Each number is 500 + 50 x the weight over its row's rms, rounded and kept within 0 to 999. Layers, rows and columns count from 0. Numbers have three digits each. The size before them is the row's rms in percent of the matrix's.

# layer 4 attention query, 768x768, rms 0.0472, rows 57-63,121-127,184-191,248-255, columns 576-623
100:509508480505459543507461429505529596500487466501549496447495421503563524577442465513533502571494429522459513540551503459569445488456474553560472
097:564430536454476469464633559501439478631436443477447478540443544487433576552500573512540497405517480478529532486525572542480541427494523529510524
093:487530537480504476573477539471637547491491425448458516485479515429522458478504504488459494464463461461527526573394469469438462472478454405522514
094:469481482513493434495453374545424505523439545417581518445570503527402547443513519479528457426435443506505576577533455501484489518471508516498495
099:515548470456483515479487448541570582499472505547563605477418495482537471510509493413566548494518444491454463421483517493535499542484535326490479
102:475445512409521390414490508400495548519559556521519440404518536445490508478504465501532586449544545564525437449393473484513550541414518467490500
097:561549493469466580450448468452493493461491489431468482527459580492454576481589409530446496531496494528458416531476529346420527464429472549534498
100:517475551558465496415455576444588524499531485471518451471496606533460471505470471526492556554518519565485503459490464432484429553519454520506500
098:564440517436504510370553508512466487466429507441452434520471572474508449470511553431550540475489457510517506386469516569452523464524496489533450
097:518490482486476499523519497495534520481519501515524548481491517528489545484514491443450509506483415499418486433461471515581486554440531513478474
099:394443516578494527473523511596511581474449457506425609419493521464475512467484501552428477433487513563582493518502508509506491433474470453556518
100:511523551494433530473460486468482506533469489473504548562468487570498474626453555465549600598564470464511456546547467534531533489432513635492561
096:515505399534481494464556545498557588556507594468534538480548426521572526560486546474572520623536417510503519504544540530631507539518518479466533
103:497510538476431455545503520513489546401522545568422547463443521411473521440524380532478503480602462500454423487470467467426472505456501446571471
105:513484455497462487544421484438585554470539583540591441519541509536555465558528510458450496502458612500396401444457488535508553588476389429490535
107:569537511490523445450501549522505515556597498465483486650508573468497511507483545548544493554434536506461442457516430551498498521483530513485518
116:532505544503440428475546541484420554509478424598466411570498560555440527489487423626460530499500468521393420447562426531527422517527551516553438
105:443522418531501485507499449529555422553451552488501613445518491474496483507479581386540508462545445451595444528490539558496529499530535500478514
111:490413484487591551565460477411494610475518548438499508449554498515502513520491485563487573466539573475490476535527503462533513528509533436476549
097:508483483479472512502478552513532507463494503543517593545505456488538488504551491429550512514553400588414522474497495585532559499445482482511510
107:497484472446509555543454471535613447499452617406499607454556543502522505498484579433555579546555466516555461576587550464416467439518378445501545
121:575456564577543517468577453440504501571492441449523427570534563493514534489467465541459465505553495483550442546551467472581437473473568568518510
116:452482494569437494471451472447476554561559474523544455606536449436627486466455467426573517480397649417475525503511484556496527575530520431477540
103:481439524441491462447532536527543538518547528494475571508510535480473498589450529520483491503400430489445470492556480508588507436513414484567501
107:449460514481525474561499458512483510447457402488482522564366482529430489467543378499532504431463509544496535447580479454306409563523511457531496
108:485443552503491515403497441371516488502522578496435464528490436423554483468371560485512464499428540483515494412556611559478569434478482477455503
106:495439412449528387515605428494511584497521584488503539456492478420492469459487523501466509517542528503462529536500472495430522519532556426466536
121:507577450509503551575507586567394460427467430511511498606481460519484538529502441477502481471591379550538471507510506547528446455529472432526452
102:465479456451477467575547474524542501470477416544581511415491491559531432466406422531474507528548576564561522494526533508489431575435521534483455
106:579498510499490376405484543412586514469570562507523542483572445523512468503447524479460398520552595478485355516510487485484538524327472461528558
# layer 4 attention key, 192x768, rms 0.0449, rows 56-63, columns 576-623
099:508561548592529454440532499574524434460561552529519513507486434598523537508481535515548561480523565463472541523506505517518493531536554507485521
100:505497451515532383506452519524438453394512529461475449508458493526582541482498511482459434468440556447484411385514555466492518450490492385422517
096:498564447449526538526497591485556506528510356554432538500470544517562495471524442551512460491536499570528449537506483453519491429495500499510490
103:572471494581594616464578433503459530517520509495489469515559520488538557555469549502522517528512469426497512513500496502529526581470522498425464
090:590559459502562480554504613418513533547528513543603447576480548474545511443462478534528554473528458463434477526536457550580488530554383482491444
091:416463608578511576541539498540496447484430577462417475503478417493500418495559446512416437574378485408486609550484482493502460515419491491524378
094:597459535637523552353533470544453383502475550410509507498475517482456445572540515591496465580490495498569533532485573553546419538529567536527479
105:433538463507499504485494499463512478594516526513423457508614447562516390445523554542420542465557518478431467522553513505525502465478460535459561
# layer 4 attention value, 192x768, rms 0.0516, rows 0-48, columns 576-623
108:564501509451547543457477538518438547592538460513482477464436443490535488465484518467481490494484407470498567587584539516554450619394552522473464
092:471420522552408505536481553440489550483526473472587487453530546554517502443503466535502478502471485532514558520451446448570465479428408592473465
085:511547447582482477509472436464489478429541545504473531529464565482507533477390416562476479578490508490494442491596516572445412436484517483526527
089:536461517587565546464511516464438506554498478449503464413508517491478511526455459497436515545536453473499644466428545478498489588523538524437439
103:495457372477473556503527461549479435516467474500456576582417460481471515520535471474561568482553503541534460555531497497460533416549491473445556
086:490454518540504556497449395575486487518455507430510536495416539511509488509539480500506571498543514554511419495527502513502489509525561461489598
095:497440486591528580463409425519546499490423529483524461509586470458537483533506535489489559493506467525521463550547485540493489583522609567571429
107:491469451508468520503469522471544461548630465479492572529504467493514496448465551533448490519510566581469512430367460561612472448500491550552506
090:516481486572496486408573570556488542479500478507505507479381490506490554441518613536484476361488489442497537501364550452477476458519513444454588
113:588510488423512444547448392548431498606454538484527500556561495468458508462475430487573484536545526554525446633567473499458495474548526409489551
100:507521460490456497486438445483527501405568528455608516476573504542528476500495483495471523506435547500476465544596473496448502449525526442551409
096:475548445545538483507485491534490494527572556468501509518570396460543502462550554466564566553444503504441504462534495502506512534565540543512537
097:521490520415498411539505456545494539514522561482557484497528513472543461482474461496537626489438494534559439459533490474527491559473476418524563
095:542476484392470483491466506422522580453478557542531460497466472483437532523541537534527499568518500534442527534472526574466618471396548539468563
085:494522522496508472468480426487487479508508547443531518506510485483478529537431537498483504570423543575386475490613480532486456476474503504540455
104:535558479404469574455452465459523530529517495458535574511443521457479536501494563458512465437538531531502443581471484518474471426519503382500522
101:518561538484547484488496552521526526606545522513495503478611537471452432523549531558536466560465546559541541544496446441491521440474458446473513
101:446464468580507465482410608506449553512620472528507427529658494509513481491496501536446453546444534473438516480432470485457534553508452567564447
104:513520593502496570533489534569500517529519542468477569521401524533446514480498552546513533539532470564442521447486492466506496508409513532425545
094:534469452533523527535504532466536546526550510499493491478313489520513512539473582539418493510510517571480480447458449444511491483571531452573446
107:504526506519467527475489401558560452567520451496499524530440424483489494516483511435500558583494499596448519518430520466560457500519547509485521
097:449533512387563471441521581516504538478374528515423488551540503451487535486506531469507500527497492550571564549346531583480499444454505517448485
092:501507511508548470399509570512456541535458480500573447455538478474508517539500622499438437468554510425492506415493494495438584470449475419483582
104:554499561541467500508583523511531572506568491457426433479424451535507563497523519494555494481552516448517538517482477448535493511490515502505511
101:589508527618504496490400449488475478468507474507500470538388516526514540478508450508531551470451498478553501468514534431508457463556524397545483
095:541523530464536468486556437519474466458440470517530531490543473496563466535477521503517401454478525538519476550513505484561455565545466432500534
104:488529534552497558552485476431567491467419450525553455549461478499490474416513441511492430511573559462483456433447469458497459457497465408514456
089:607537414557507508511516583491537517448526569531461506489481557532447494437489518560545471495455579481469501508617482509489495459586526512453421
094:500478562452549496502502510490504471430418543499497548477486514537440485538499638507423449483501531449424504518500490513496479480529419584424495
101:556479479514498497524477541526504532550504447500550491516528540498531498446509499514522459547513423442526493468318539541436489525482482394533494
086:479572482500482527590507462564584525597616495520534537493500570486469527556537611470520511468477567507502526485544451521530533515499524502444500
107:492453589446512478482475442457468484521417487515564488449458526493503478604543483498523428517563564483476529484469499473533529521515533272485505
103:503514490574512531501528577463528440533476543500483476533485550486513514429498460501485564541487531587510513502581512523535511472474495602567448
109:516431456392517508467487466432573607493469483450376456540467453432479546510494475479501487542557509571524540537544506457462473425466486358536431
098:506564549448496457511412508605558537481464517452445449543479507467484529507524620514510379528510462504463501500547507498410566463454381498457481
100:444467584605488489458424551459494515520540414482489471484392543496446511470483436528491494561455458413478553524396510483557483489400523408472511
102:491561499581530532504659450553507485546570558506471493460416498519556519431494544516462531462521507456513539490562537554488512543428531522468470
102:513541512408531495451416510520517455526485446516470430529415513435495496501480547485557455518408472566503487570448511539466493621572511511496489
094:477499458571480525450461465445516562528546549531493451493493564508498541435510533514496534513454461494521575561457441522468477442472515597538490
091:405530490387442549463544461440391447567572461505495490436581402497479535546460496559459397537518552475473551494576535511514564475425532594565539
097:585551466472501510477476456520564555515574495421491499488558554445538500557470400455510515561560502461502493508424516471551478508536541380582440
093:454448520512553484532531563559484452637503492552516563504480496511433519478551489545467581486465541536543498505501480472469497533562546522446552
109:482477472430475465459471510578593464468582572531470510456462510474466472478463563497480564479533425620545574541483512503429474510578498559405508
098:468551561455548426524485643492506571535477528547437411532507504540485457380544582467498496522435410508536521437407484491505492568534477556471442
087:478527478529479568495490474513559597526614467455487567472466567527511538541501432506470601478422550503519460525452444541620470556532516546539502
098:503558524479545428504570502539545541434458564475476533532558543489498443538445530483476470445478564569492458525586449519539495426423459464571483
086:515483419462515521415565530523438465510548528573474514473398520454559494539524531494444406372439542433482466566547523553506457564543550496456558
100:590465535511476549471557556516532568434394551518480508483370537491559545493556476431525437456513543538549481548516467408605420546611468412583453
103:504487481506517510493575429422510411453498495523468477483391473535532503380537428516521594549442464446532577569537507468535486533564523505460428
# layer 4 attention output (transposed), 768x768, rms 0.0482, rows 0-48,64-112,128-176,192-239, columns 576-623
108:534489496495524585505517543475485450490475413610443467508545429411520511428561512450310512536456412511437550503454420536470506583471547491534414
101:528460532481430499569403503433530505527441530666549501522397555563504487499459532456501497409483550615462397417442447442524539520391553538524511
093:465495449605475546417498484477502573555540497493412499541486548551540520532520531528536471500487535518455516487552472549511548521448541515501580
088:575470517541529430482547505432498468468485448489434471536584496483551539447456446504481522500633446478574611554505497429514490537574539482528484
110:491514516517477533451530571467549447588481460509513575451509499488468407493556495552505552529503540513453531476523532494527499497480521446413501
094:551514455465444546481412434450464391570538520546578486448494604477509484528507511496505419361513555522467411510459451528487444516577448563485535
088:539520546484521504405450445488526440463476584441549454478521525486565538459415515424479423382573417424558412609432490562492455501596558625494434
112:456432475471445570467519475496575634565477587394519568491499459445517445549357564521512506532526609490539483504429435635561559517514538488513556
084:538487508501543458523553573582557527397531434387464483526527471450499473394544523527446475493520526449449488497587496431519495478556435461456486
119:495516499501506495388490486528490538527491509518562583497503516454494427494420565511526487570569444569472431504583477497487533508453492442473560
107:444514460564503590434457529574555645561500496421564559487423478541518479527520596480453511550446501535412427469497459494398569462394595480520479
113:510532516517538465449429541573522537445511436417470550429513524597471511418594510511589462519472512463443524527461567553442533542453493546454593
102:535436524402465515473417558515615543559548620464569524497486512455437534565518517506512476459501566494451476529435411530502491507575479538528548
108:550560620463481437514449502372430447416513452549575427542517496555498496372477463530495507495525496547563516567440533562443501548484556557470517
103:413609459494484489415524455526463567480534505392466556472507476454466568556466568515510524569503463419442519486514527547516523456456436443521545
117:570509424490589593547508495553558545646531455355515595511520548586548522534519504503527432501444471502472461547555470481478556470476521440517486
110:577459495437442566507482511521457526509552510624512462559539556492418474502611459575482437507505546479454529512570410438471433478530401544493464
110:441456465460446414527449471542435508364476600547477420482509474540429502464354555517532546515463492504538512498395557514492550497505393533568564
121:540517569534506493589579505473473540423552456440440579493532503525542511403624396503491560611418479449412539503557530446548503527506410460488503
113:535426483502516470550544525495488438461549605375477521426571468533476473513357513482550589502468463433533458454592540491544580404591408480520531
112:484541516462473513484496430447567575467565497393560626469450450440512384502493486452499559551465509487458525438525550533553449512473463486487571
095:559536455534553533436504554461422514430564489581486488554500489553495516478721494547459465553350483599509549582519545559528475467437556477425437
106:596414484535452450569545541534482493437529527515461503496446531540424491511540472513474538419538488522483522529493442515473501442519481481477507
108:519488415498464546584505498528519481452516508484456514478431490501425520525539476474562526427506466515526457396514549455478502480480493531491486
101:528442528541441422530469476549559541490519487499556511471429482436516542490405548481570566477594430532466461425528564491489552484462577370489494
098:438519519447428616455504462541577628485463477499458573546468491430476483555474545500432440539529573558458549519450479468542491492532457410498602
112:536488481542516518631547470529540488441502502522556431487413535572498424512419463496542446457420533532547354513563579413499461470468449473509529
091:588476512574534459527472532483531435472570452534506446521585508578539646411544498507484466512542547478502565479515462450515487496557552408443401
117:555563483482543458504512486509415388425515464479484437514508519497517524495592476481501471468479523486496521574548496552451383528520586506516436
111:565421513531563529490543490503526534493554464604485517533470491520432484544585449540396485408473461531476490513430494508439483532430532426524535
109:467522504544603463532444475498502488577622539519532488546535585554551555481495496517414448578545500526470507465492439525491477524550527511405448
110:491398483501516576595532502454488495452448557555558516486494570512504469566584514516482566471561534549524415497578475517439545543511493466484497
107:456580423493479527408502471491461493570516539493458496562553524494531507504388565446488505541445463517479519453417521504565496490459540514509495
110:529495460541565528513420501447480506538468458524556457487513571561451454421488492539463432574507437556555470577521515484455515483467457512455461
115:589516485478584402530506454503515482498584546528518499628481459499526463570555510498491425498458442568505393516530442502481456426539505545475377
105:568404540526475580543460510530521529523479376542529403588546498485461449502441541465478536496462536488461469457505422508443471565414516443560441
109:501519456538493523462523476503488507524547460482417502514505424599607645538577460513408488532474495478519569539402518538553503570537503477523443
111:512554454408511481557529381451460457488539500584485512547480428438521440488542493523452460476452510562518509558406479529470420461571437506551519
102:474396438561463497500431499516508607672432502528488500493514541442475519441318558508536518579474428505475488520577441510505519430455493545491544
102:495461540464452641416519538411442510486527433475408513482530549439429465442420546568530497588552511465514611467523506522458528480479440547433535
096:576498409426550594460534505519569595522514561483517511492590561402485440486486527547520449579515453456481511547513459455486483458585399499546494
092:499476541511480524484426529459406458515465567582491450453519628496488468409374463533435486507450529469510549505511501458495417503548411536438509
120:592438491442481468562504550490489459553557567509443495644513441445503495478494443450452519503491545607570516596534432467541390475545514453544467
122:541475514542526414599496537444464448443520536575574453528513477492544522379545462456468535493456465534528511535377463438498452565559460520542453
088:487541497565523481460416476518516554557479616467536544421421557438560500429329538498472459434532516472445445434419519512500514524505483469459524
100:416530492535464587441508467561455626552451497525475535562460543535407447579495576514515450563494522573433456532547434508497545478437495448539474
092:464513508510584522488562548545553471444487457399425517403582509491531483447470452553437486540510472386522590460521559508448460494602474451403498
099:487540416537538389616519529577516500528428613545493525501523525446540462475498455444499457492457461587488349469611570426529435503490491448500507
121:504576529529561411436452515484500490507460478576519452424483448523492491402573468486396577530421434532505503458487594510422463474425575502447494
095:553526480406560512459506539507484498492425414518485441492544569569514488459509446529439516586501466540370501479518529475436515503425489495499484
099:439448596407433623462551498459546533524436518481508526426468546508538441514464439413544482449492487554510481466414480473543511522451457530468489
096:428428458591557550452558611400571485616532590466472518464433558570476529592382460432488498474500533466530456461520538592537457587536540477481493
083:562447492498497528464585451435491422592525517394485540452578575567483532546473408562440580557565506516482544522515553474481522489514506519490454
095:455544511442499461555474583483579431453441464549465479528497467498420461452549485565501575544553477503509519486449482449527512474553453523538512
095:488478504403439539504492454532480528483523603509608576493510498485544464515544549415501457438578471545515444600441443521558563559554551505458508
102:542492584512520502441488511505483517555557522518523503494539509491638557480486542476384492450527563479565441560464521525530482573487516550443459
110:417484449528524559491510541506525486543518591466470538418485565531525395540370568480451479437444557410501526441472431570477512460496516515497504
086:583574471521513421491496499600512573433577478382505488598539556444432617390563537510493531569520493486439449610552499440470495512515475510577534
099:430482468457547492463445540393533450481553512561546551540363522407440519453515496542584519582502384494451447521470409490524480526487445494480534
094:462556465639529503472493556498524595604458494531465515472464457410519521476495564384441527446430481483588480428554420459445476472474568500475458
100:440481411527606523480439584542579475482509579491449498496395498555476509513545468481581528462478541408513487455498491548550487511516445524470489
103:497460526429525479448469582546539457434558549526424552535433392429511522495577499449512466487526433508455464567487517529580493470603521459429546
087:499530542486466440507527464505536550412502526461630490517526575454546492497500500608522422556533477528571484537535456499511539468549468519482487
091:461511428575440476448459579458493610614561424483523500453524488453472580523365522467438570504485529472467475463467510535523403514552496481570428
097:609493394558525554589536438529542479602595495506470589493438471433521537478454517520578421545428455479474542497578458470450527491468452435542569
109:542514519515531514471503498515376475533437570516485541523503561657442479410565494563480425537493473448419453555599512527475549515440445484470492
095:444469448466477512500434422506511468450527543520454460590472542566494380569496560506534476465448530437485506427411444544503578472548433554518472
102:508557474554438457541531532502500584580559539476535522458468599475494510516366434595495518613519524424475474435474492489526467478551417470531479
092:545449494567462422504471513573425560487482525478532498577618514547493575465430584486448509500507473490499453556564497473536505483542464490541550
105:465473469528465472555445569462505526462510494483536574487481479483528508475405576487424557529435530463491527476437456553530464479539475464581500
098:545493462513558449519477504459466439393453622473534367479447398558561475398603505515543499540477490508539574503505560531479510425454437442451453
099:533482464470519472541559465585502495435425530479467477547536503590479462469657547482573491489521451515444517554536499500441542404510451477490561
101:509500436495453546593446384591471503442506539481510542535497458529380477459557463473576495446492443539416513479511495494454485463477555561511521
089:524478506470412551498526517589533503522510501526511563468507599522472557554420504455467548400463522495474500386417506428505518566536566529499421
103:497441508516529586522489498511597599506462491474432476395436491384522477542420464494498568543521506556440576517486499477522397448571477432481562
104:522572503538441605614545439415485496500514478505570398449410514446498385495473487458620471587515626521582470471483524505475447556466460434506521
086:550522537531475484504481496466581523559591432535472530518524576544440592424434392523525478554637482540469494476566433426541434503471480486460466
086:592542513500556510444521465594479492481519485478525520499574524490515534479591476567531487518485477549442477538577525522465510506446542457503482
098:552530493463555489491546513442500469493437618520422532460478490607492491528631464494471508494465465452524534453450472493424518482397455442540573
093:573547500585492431499494454559526545551633527476471542505493537461557578430427486551447481550521440528571466488559456515550564497447480493454503
100:464422506528515536575558446530430562453383528490566508434605546494507472591585541489510539459529579521527545493548429503422527556599544559470402
100:533487496563484488465518540489498509550515554437485472475554429446504455449447485394496594545493526503537536468408558489513451426446514511471443
091:476505449550542532500472486386480500534448440507573466370520529493519437427470544502560452560579578530563561467492530483433521540406388486486439
093:556590561451540408407487384537495460429544488479503503516502431523499495382626517560538381534438444509500473576555529487449493416417443531459483
095:527531520538547494487580516599517516525388484454526439498600536473471563426492558439478582471547457588510517485501536480464578537485504451532475
093:612480503499526470541477476492521506520586582464449474544526482578579479588451401450462518521503488489561509463450490519557467486499542379499571
091:553497466403480465495434425489486452387526487504571501549488468533543420450431566527446494471446535481553536465438510557456550470558508541561494
091:543461368567479480557480487508493458608443532521498431539483500567482459429426562530427391480446537447484519517573505462428463406458441580503530
089:421400504567493602405516565490477556504499516458458454502482574463475474481369547451478495431484519451511551524539555482509430460509465534472511
092:546500405488516591486548503474445506485519576437528489400553570504529459489448576550508537491467568377482529444489507502478507409499444589494438
085:524435499476443526494484494547461511493494605529508447568495592436528443425343505534506458523564554541539442566464465454556506450579445519502520
098:565484498507453429539486501410506319448591490502458517612503466488569487462421477491465487552482458524514548479493524470508511457516496445596566
089:502603507421498468525488487487569450498467537527577509505474560557518396427538470536513487566509482558446507480412487484443604438424396486485417
101:536506472482410517425516517582532549499521575515503562530510575394577546504354522482458493442444533515513418471437505481641505527503481560453468
103:398510487579481538431520509538463594584379517529457509405494521524456433510578522519556439454470497523455520434500493495511492445459516520477443
090:575508498596607439485554529613515565454502484441473466564566528462542561462463520518413491567432512477518508615607514484487415477514408500494563
090:511496496557429471601534470563482530480449503529571506529580511435494522471528502500517509522452539515516497444453517418474426532500482584525449
102:507567549486515498513439521471553520415535467510500432517478487438491471464501490485403521516413537555573474486492491452485466545442525527513521
101:514482404374486567509534537526527436458509522463551549435435474512527505435534501491615529522410490523574407489535511462519526474477521531546488
093:501506487384436535474533522569500471582531542499476468458460466519549552565483539472507440475418528511456451498562549506518581488492414465533419
078:454490462518542528497524459599538446541555524460526423546536468475527513454502560380434558526498537570548540553537507593496518505487522473484467
093:474490421561602564481531470520493531525523463459502602498529562513528463478525475539503503530504549438489430400488492566540436550494602643572492
088:495536561486498458456464497491484428496402533502501497509471453512395445443589503489425500558510488515491577573530497500437557434403492431480542
088:578563538493510430502537504452523513499560569578483576531419420443439507564590461406441525554541442480420513461436408620476505593498474378465503
084:535513532543545486483496502440462609563559504511546549466590604480569553540511468550426548467514540432431478382428457532519492657512551563492525
109:496536475536562508457485604599431445439622507515517509534415547554538508474434528430528477481347502493505498457534423554479547494559555453550447
098:503498478505570526535412479556479615464526533464545463571560603489490499512481520558558503575538559480514465527448440515510513500524599524576508
087:461446538427542442532556579418424425466448557574482527463439444484530527512594450505500453435381417422385422533433531434492469584566560511455512
093:468517531541492530531466457431421452608520465540424455473653546495507593493404510550534526474507489549550563461456521474534397573554491638488496
076:445486518506490487404448430533588537556419464431490466420533497435412519487507512464474552369485508472574596552527514523452492447501439492463466
089:519549512383458471517513517508560447493508586509509542519458425533516474546575529462571540573496429553519468537448540521489554469431438476482450
085:518521451605594489499546481522519613474515542462574546526490524499442361437476524530496529527535449473486576492464446580552428526522592546471514
093:514473507464465562548548434437520535583437452515526456479629616521528530516475489545467534445560528513506453475491468464478485568489469549545430
082:420485460509423476550591485518488549453410542509564504439499425536500483491514536488503490418436538469487613585518452450466447404508424458437509
093:530521487433468471484556591453546510504519472529483551457424415422495574456553477458471496458401480433462345509471492468523523542541450451528506
097:480487491529570552398487487499496427494438492515464536576432567478589459593440468413541511440559484393499447367447492542509456541577607531495527
093:500521425555486461492584537528480586481362476560532517462468476465477442571481516433424481402473506464463453537512474487493506497485471396465481
090:546526484537528517493495544436419531507573530530480544574559558560496528461456470571488477526516455501429439438458458509519501607529585521464548
101:531462491589469494497484558490581476499474434583525566482457475494408470435533463436400481451423491455487451523512434481473503532518396442499494
103:504499493433430495565512515466588483453450499486545458492485389462449411481602515481494478490491497476469527611506544440452485440485366400485532
092:443493493453506508520413458485532527495453533494497538465538436466431454451564501471523551526569463530529571579474504493432480437398504492496525
095:480539465483495527516477550567480414370507546520433527548401451505483418528412522462485401457470422536429522541483522493513464352485452396461518
098:530482542531545474500459459525425492543513504526505496484513542504564566553359493534477497519480556424425443423461425526507447611626529484499479
094:505467512428455465544487443450574541555432500519527474447602451466475514507539492551473536510582525545474544628500571413415486449405425502526514
091:564511509482445482500570453478494583513577514459425511520488594448489544561438497518462570558521502549476568452557535542498528493478525437516475
095:480503484533606452456483493493388524521470497525469481501505516550552515545432507514521475439524515526441488436479470509573461453521644554511522
073:542422460519624536512519527470485576426548502494489466496490508493485463462559516536550517478535493476483482402458477548567528504559534525486538
099:472499511409486494542496532526561533498546521520455542473510426500457582488576531511595559499460529495519532591513475472494476408583498489493470
061:513463464563503466525523538463477590422500496501495477497441527513493491525494502511456482432468517456472471449431452510556523485546503504522564
092:484507442517481479528457483521525571506534422503408545439605519543405513425441582498466452472528483508480601546588528525523404466429494587477475
098:566504492489478511479560476488501491517442446498495479514479464498433453514445420453371511526464534477427423507485534475390512546532470417494497
090:516572516587458465505552548465515555518494475490538537400526532492472490487536535482388543444576557459420500488451463491444536549454530454455509
092:439434518394436546503471554448539469487444530538461462485490351563420379454618506450403458510476493511407498594436575404515534389470433460419540
091:530546487539509464560513506584500515487462495468529469463496535463458552441449508449563501515524532462576425517474482586454549540569538542561502
098:472510532477516442522433429535507555437452494523480468492527450477434449521465573464473555549564455545514490549482536501493395467441510399435576
091:567441495448532626539562579442605448432540539528531459574470559581492425473502496513497491524563486520513489410512466533573537488549488496519541
084:481539507562512550449465533599520448483563436484477501608490504500589421476377487467511461537486528534508555497478571466524445440513577562456601
085:465491536574427563398496512574532496506475432501478462511513510434553394512445518384446477389465470508519493570551539387390573490447473487435504
097:548516439481514561500575586485504522523570480514484588432480596531497505515433572544503494435469490473483451380493463463593495547549484527551468
105:610551509536550496460533537451432522458540548529523517573437512454545526499425464546471481542532466470414433397426428590469520570532567475549563
086:477534471548515452527570561506454441413545527479518614524441430553498421559582571425606539457466500482511485474499457512562528433411492481495512
076:478524396495511512472484542491540417478518513464483517467432424558446469468501548451585501506446455524441415441523587531590561458510536500563482
082:560469474491528534526575504469495530499544528508493512518491606509582535557441486575498492472462534473431467404449419556572533549586477498531465
091:430438517494454440583490442551457493452445461541480442432492420499547494488536507526502506454515540486530550567387526470479486445547509423499475
096:495475552524579512500455425495502616491519527419572362530660588476560491460437546595478528547522549514546552524467532478493465571475535589481550
088:523487482510459512594471478465469490499608532559531537540566519543507530538513459600479449486469562468452510494443465450491459526512463437505517
085:612504538546538547488515604506479508458612541420479497548425611522515583533512501592501514470499474574511457404477422489541581577585535536506500
113:436509490458557474364555577506524424528456489636445527581516430471499428452533582488465461558453500447488476459476457630605482477501384503451476
093:529553529472435563478479410545513503618473466433469429459417451488635409484456525500563487504570593468494527538484521531454502484574529515493537
096:453479450555496529493452533452577455565417578526515457524470416482582483632580571454506498498502534478590506551529560566465547525584584533543473
099:504460494489469505540496521545583484515533515546511619536479505510454562612507515497526524524490457556517422535470431498579532452578483439510422
099:423563569429468488490526614586514452509520453519461574514599524560392501419550455463425605600573522557443549564487498460514492457515517483477581
100:560585565533472461505457453428368456540525530509442514434584537583520521486437394433496519473554489583500526502550543483488456523498585515407573
105:529512493488540441560470460412446413461565463564531532496491553565460544415507484449496432512394451553525464483462515539538410516464513490499469
098:494453571458469545507494528563572513490442547557481503515414450474548383577397413465534472505450558542513450500551452476433464408533528477486472
109:527496428425574559532491540533528516431592472525496494533522557484390570474452471564474449532534467445503417594478409467586490588436423509530506
104:445518523458436502501516481539421428381476470519390581510481418457451543428532462519630549565534499540385468582521488427488473508450440491501555
107:486518469540484495548484479389397521482447479479481529464548431495579478499548482481564553405463559507536543454531528457411523499572530552536537
091:444455512528477479463416458467534371509491602571483406533424486447501448486425525467451524503493513482442487536475500597576496524517481486494451
095:487491568500509430406459598494524459481504535439401555460496487481531499515456469445442484578510398497447550570488610549515531587461496502497498
101:576504483533514492503529471534397484500557416446488591478539585504477516465413426550524525528406489502495480481548473487519489493439606494430498
087:536540408413520504525463490534463437405479552463490464524574437470482544561520531476486517437518354495483544488378533503443496473534446462569491
113:498478547531507515591561552508508535478500554623533595477567541467494564586452532517397496508459458463460479415491437470516523555414467499555458
085:527515536451488487462481524549467534572492550460448534514501508506470496386628452492532477484507524489473522528583568468470457579588466456416543
097:492551470468557472556480348484544398459442548449507430525344521485506491506411511551526524556595544455498450539409428487577535483456412420511549
104:476424419443518494595562538548583556379488559531508496540545534484480468637573520509444496471507475420499467491466443468557428554484444490508376
092:459513451449521492549527511536477472468515429472423559565573512550390545448512494460496453448519436483535491526410487482643480512483447493537541
098:526425478439513449510483526476576459398481567534488536539571499522538427525537480469463513481444479508494526493495485438487432529525507474486514
100:537484446545518466529520491445490549562499502456564445502514510449527421513571570552528415516478586523454472430559484522488592458562446444489454
087:501516545585468501603439470526550513561514497395550492507508569548501485424480461492513565496548501616496564578479503502483474463410544472463558
109:479529475526436522424509457529456540501487563513510488500517519518552514555460465517498526393547426500499449502574498548488507477530555585492572
113:513504531468379511495499433602468506504526485514488501464457516536522510497384427492524556491511473527507510536542525434473460463588560522513535
097:494530464512497562554484557459605518518476480543551513516532437417485452495621531437412445516477457503428532513493546541424412498488486487492503
109:582529452537535586586513425393414508529484449516617471489485566470490468534458512486548451464512502503513466507473498514466501515377549486506505
103:467444501464527554504504499561500465468542433664468535558496497521445583469561506467481483497565512390556534581479430540574404549521423519479467
088:588449441572591518504529544460511529449538452542477541459542444549507496465538539496605512478421467537479481342516508487440523519505612468442436
098:561475553488500452583533472409533540588436542564556540544423480512509399547585502535543518411605611506506475538566446483434484448568559472475548
097:553470470520583477568495534496467525477566497503542517427516544592545574476564477491486542453397458506551513473513459440505528582417511480467501
107:496506477512454550485471504524454540526533505494551567532539505514545466501536537501588529463505514551572521453600544479399462430614618533430476
098:555512494517498462570538528493506571526431531429585464477547439511580515559560514370494477500421492412507529471433539548463547500533490502523426
101:491567465561479586522529499501361485589476436549513556509553568476474480420528518440505407542472519515530483477503501562515550412474490452477492
080:552424520512512516485532478524453485534505491357427518444560447588568439428570539546580486457428531519477525479555562434399528480490530528473542
105:565557457505578480522520472522452536491422474468535467445551552462522483465539475487573426499490571529629477507500513487491580558550438495483539
096:575520488546492453564494429373522531507446540495655441511480521515511427566545451487454465536528531483533470516410469538509547495505480433523447
107:538451448480556501503504589455492477488526551471500486537557472584557446414488526516524451450492446510525493409607473482403542447564589471488577
102:520470435488495475498518555543442489556443447432514474474512566532486542475531471511420412456448472484536494492523473520576514474462458568536536
094:422493525502433594412544508635460510494479432405466413505496504427504482437482494459514508487412495443550533615472558446485507486504364502496495
102:476448473495522538496546609522493454448527589537458545536561458532494502426512554421507450444436372519524499374548475551523418437549500484489535
104:505544522475501513504455540489471487480538490528537533505512591503473583478393446487457454529486538468499454532441420492601480542454411468450472
100:516542526476526517476600593481544460485524479511435541520538498472459557537405529562416493595500552445576558456498475534563559480453357467566499
087:548507496547507463545459427479602467604504532536537461560404480499513422425562503512548448528498582473462527451468409597552500454508412406504480
095:581504478477563507517529507517425450453527466562461477483523541579524554449330421503477513463475422489471480493499469484563471545412480544460549
099:479489540593454552457545504517418570513379495520398513518569451468563460528588456483516433425459498522510532405559584503407490385554574569489495
089:479443462455596539569509603505588469484577478479619509540528513534410532444488518526442487557416468467501464548483441473561473590456393526518475
114:492496481499484550574549535538524465535556514621534524603510519489411495474549476462423408481486440479551481427507478526578445445459540535480460